Weights of a small transformer language model: width 512, 769M tokens.
Each number is 500 + 50 x the weight over the matrix's rms, rounded and kept within 0 to 999. Layers, rows and columns count from 0. Numbers have three digits each.

# up: layer 6 MLP up, 1344x512, rms 0.0186, rows 1015-1028, columns 128-191
# down: layer 6 MLP down (transposed), 1344x512, rms 0.0165, rows 1015-1027, columns 128-191
# gate: layer 6 MLP gate, 1344x512, rms 0.0183, rows 1016-1028, columns 128-191
up1015:548516561455525533433618380423484626464474582475490490524555423554484580463499492488586413587461495455561552530487493506441464537497416453618479461473546492567564521499489500462465589425579456
down1015:569487516484434508379548488456526416510505396525444427467533463561483511524410451521407415492499432528371486422510598527500438423553414576525481562492551528497497439452478522407583455488570541
gate1016:532456606607509569425513526569471422469506548495462539434532427460549536493559577484448479537491447479463532458478488465537428509535561475456495461450451552520541536498536510457473437529506505
up1016:489483549535459538539476505513398475446493427397453504483452463537605460524575517493463533535470381538546497462419595515515514501551558511571470435500439560541540541484563493541432476540467488
down1016:417545494501496448425570493496497502489473571501454519584601510510471466462430456531559507483533494486544605553477416453473436447446488434517458483562508534460434534590456556496525488469565511
gate1017:422385470587458522453480510583484470494550413532623547465408446528485485466508525459441476530511428569531511566506604530485555473471519554496486407503629531474455499565529484497493529589568521
up1017:476522501520528614470488410522493540452518485557468538499509501561434439488429465441526608483517488627576508494498457485502575432457567473587542488556489549510493505496548574460599514533484532
down1017:573621536465525408421514426489525567545467537386463521585490529457536563557482518456498505461333526404503406549530493436538527491549519473514455536471420492567597465471440526502491558475460465
gate1018:457529458459469504570473519416513430528392454553540546391483527506486541501432497444445492474469514488498481606520515605507508521461495468494503473471494436621405436461500460491537500577495581
up1018:544459485503558483524463520491482467530401488531483534419435566507446552373475506529472484538475609517478434517495537599511567522503471521472476481539509460518453424471553492525428453525552527
down1018:491480451576502581419519459638490537518540451505436476577475479501462526552509516552540489489560484520501561484508494502463512524525481488494496425471450563395566485474505500524551469527554506
gate1019:485460520470625576420476422530550476439641624528523467504504481590569508501512482406443429516531571484581582526492607496572473571477585500429526476497567435516497444519529415475433535487492597
up1019:533552460498531439508470497513536556496515498510529440565410469473506442502436489543572512468459510512523489473477451490538565482550485456529424494499503475522480496437531527527473510494522459
down1019:469503580487484577529534510510417457506553500525540547395551531512475419578450493458508494483555474505516549523537402496514464467477500532561534434607512420499427447511530494561530531476463455
gate1020:487512470558530615509606480535487533522519422501512543506444516510475435513456441518576490554546449416508516455555522500513580489445503457487460461465544466467454417485479562542463550544472491
up1020:512526478479558492497450503525494490509497530429536461543603518553495433476489539502399504494544405554489473461531469456528493515505510490521524501504603527498483563465600376503483530524458519
down1020:492473487468476480469514499488539556512448526555453594479420371377510531476457468515575523510557522467540526513481482568473514528517459559579444491557420545486533440525476527463458490528510465
gate1021:477503420438482435527547474572463450674594527560521470533447545501522553537514440536476567436574586519445483546528575515515553494523550509435437538533583497531502566429515525423513452559493487
up1021:538520486558509496552436575454529495475394485387597491489555533417538530522389583443482434505452450562569397575566414403452523509532487503546418498512427536557467454448514486402531554492520509
down1021:479456501553445516495584497457453442528602510546549469517470522459481441459474434582548456460519489493508576539551573481458623538515508493450507528546518530455484450541487458453473441634481552
gate1022:486565435446478548524493612554543474589564426491457452536434523445496608505529453541484472521478525548471368422492535421441560523608437476536474463524491530541564545422418497526553504552567502
up1022:500492449527455510561455624476593555529461540392616481547455571455423565598470487527497443445408517577521341487484429568457515555527394523542352487481428571478591553393461541562498553547623499
down1022:450446530555552530434546418488490469461499511564432548450505468570576417438536474471413577497529427448496545534508539421507427462500488442514572540458566514460384469599548452462443476486445487
gate1023:482483384587467545478535568419598544541459533510481556498401469532502588478512516556542518525518377453482514488485423558541518594496573505443359630431500447523448489424484489430469516535503457
up1023:561602528503553508482607474428530459474482504543516570506490568482523452551525424533504444490459494504499509539533521513494470463475529534565514521528562500500538523524510473591435425474507529
down1023:517450568463487507474414510559504468517534434491542454482598484509461518425457519488475549444538563455586491506509497469466474499453487473548532427495474569527491430480550509576482530501449504
gate1024:502532472540498508552348409600586471583485399453457375418502488556521533475543541495498474546496515435523438524579612415505451481466469449481431457366531568563478642487527437464576498469474502
up1024:516434498538483531423481467510491465475412490400453406485483483506539491451493492420476472545494501394618405515651580447548503471414572459421534506443437551455415661609487409406596543470438472
down1024:429544433427414465533545538528528601353560525524435566520504537495444476528465564472462479425451477517411547500463473549411555533469519516466607507593526397494587422446475585603463402597519479
gate1025:436511500520540524446587482542477526559580432557479412517504573463564497519392545483486519551525430476472525421520550447494579520600603539467394516508501487578526494537484473495475502505549479
up1025:532470480430495574538520601606509478480501480464556534499492572422563455485421550593429539341543389566548353508478479528550479499495477441514435485475501460428579501521359472574496530483441488
down1025:515473556635494457508541464545540593617582509547433437445502531553487536431413450504394502594541492529491511508507603471482563482592498401562409526506491578500517490534477468461537588515590483
gate1026:489436503539525537495497483486563537564499382550524560483476520415432461412525473494573519508537546500442470517530511493504473400462513515521479481528568490514484472579496579455398472564553577
up1026:534639430477490467518596512475530532417475487521532553525565446516544541515511448442469489493437430491574494572462462530522546467567465518516485483439463490492516478444452494514532527461529470
down1026:455475525549486598552486484483455554499508475487533526482480475502409399470508465617534488491541527412460465449468477432425464569427471416507529425533510522499535446436503467498535498539496514
gate1027:407410522535463595534555550445486438433552554550560543420461438503463483403486516540502464491555585444567564486510541502495604394589468512491562517529526457542560513552522564499429463590514594
up1027:406503481510464367536627493518406418519477548541506503578472404509475465390483468456463494390512421527500569547494467592517495453530518502435526438540463494488436557608506429543429538382440482
down1027:611470501510486484513521452470557524519423541502414422479499559527489437532511511509420456606464457458504491488516514450406460417546546523528504440533449481492428469510395602452570441484524511
gate1028:429447570457535555558539491371540498541493447462508571467466508541531538460438527578502493519570531445485522462514573465488454531532458435586476488566465515478573477485580552531535478604524546
up1028:514483548434517475490542482465551456493583520502515537620513554541548524538526496590478378572541574433477494556423499540595492457540500581504489501574579550459495507548442531435479472492473486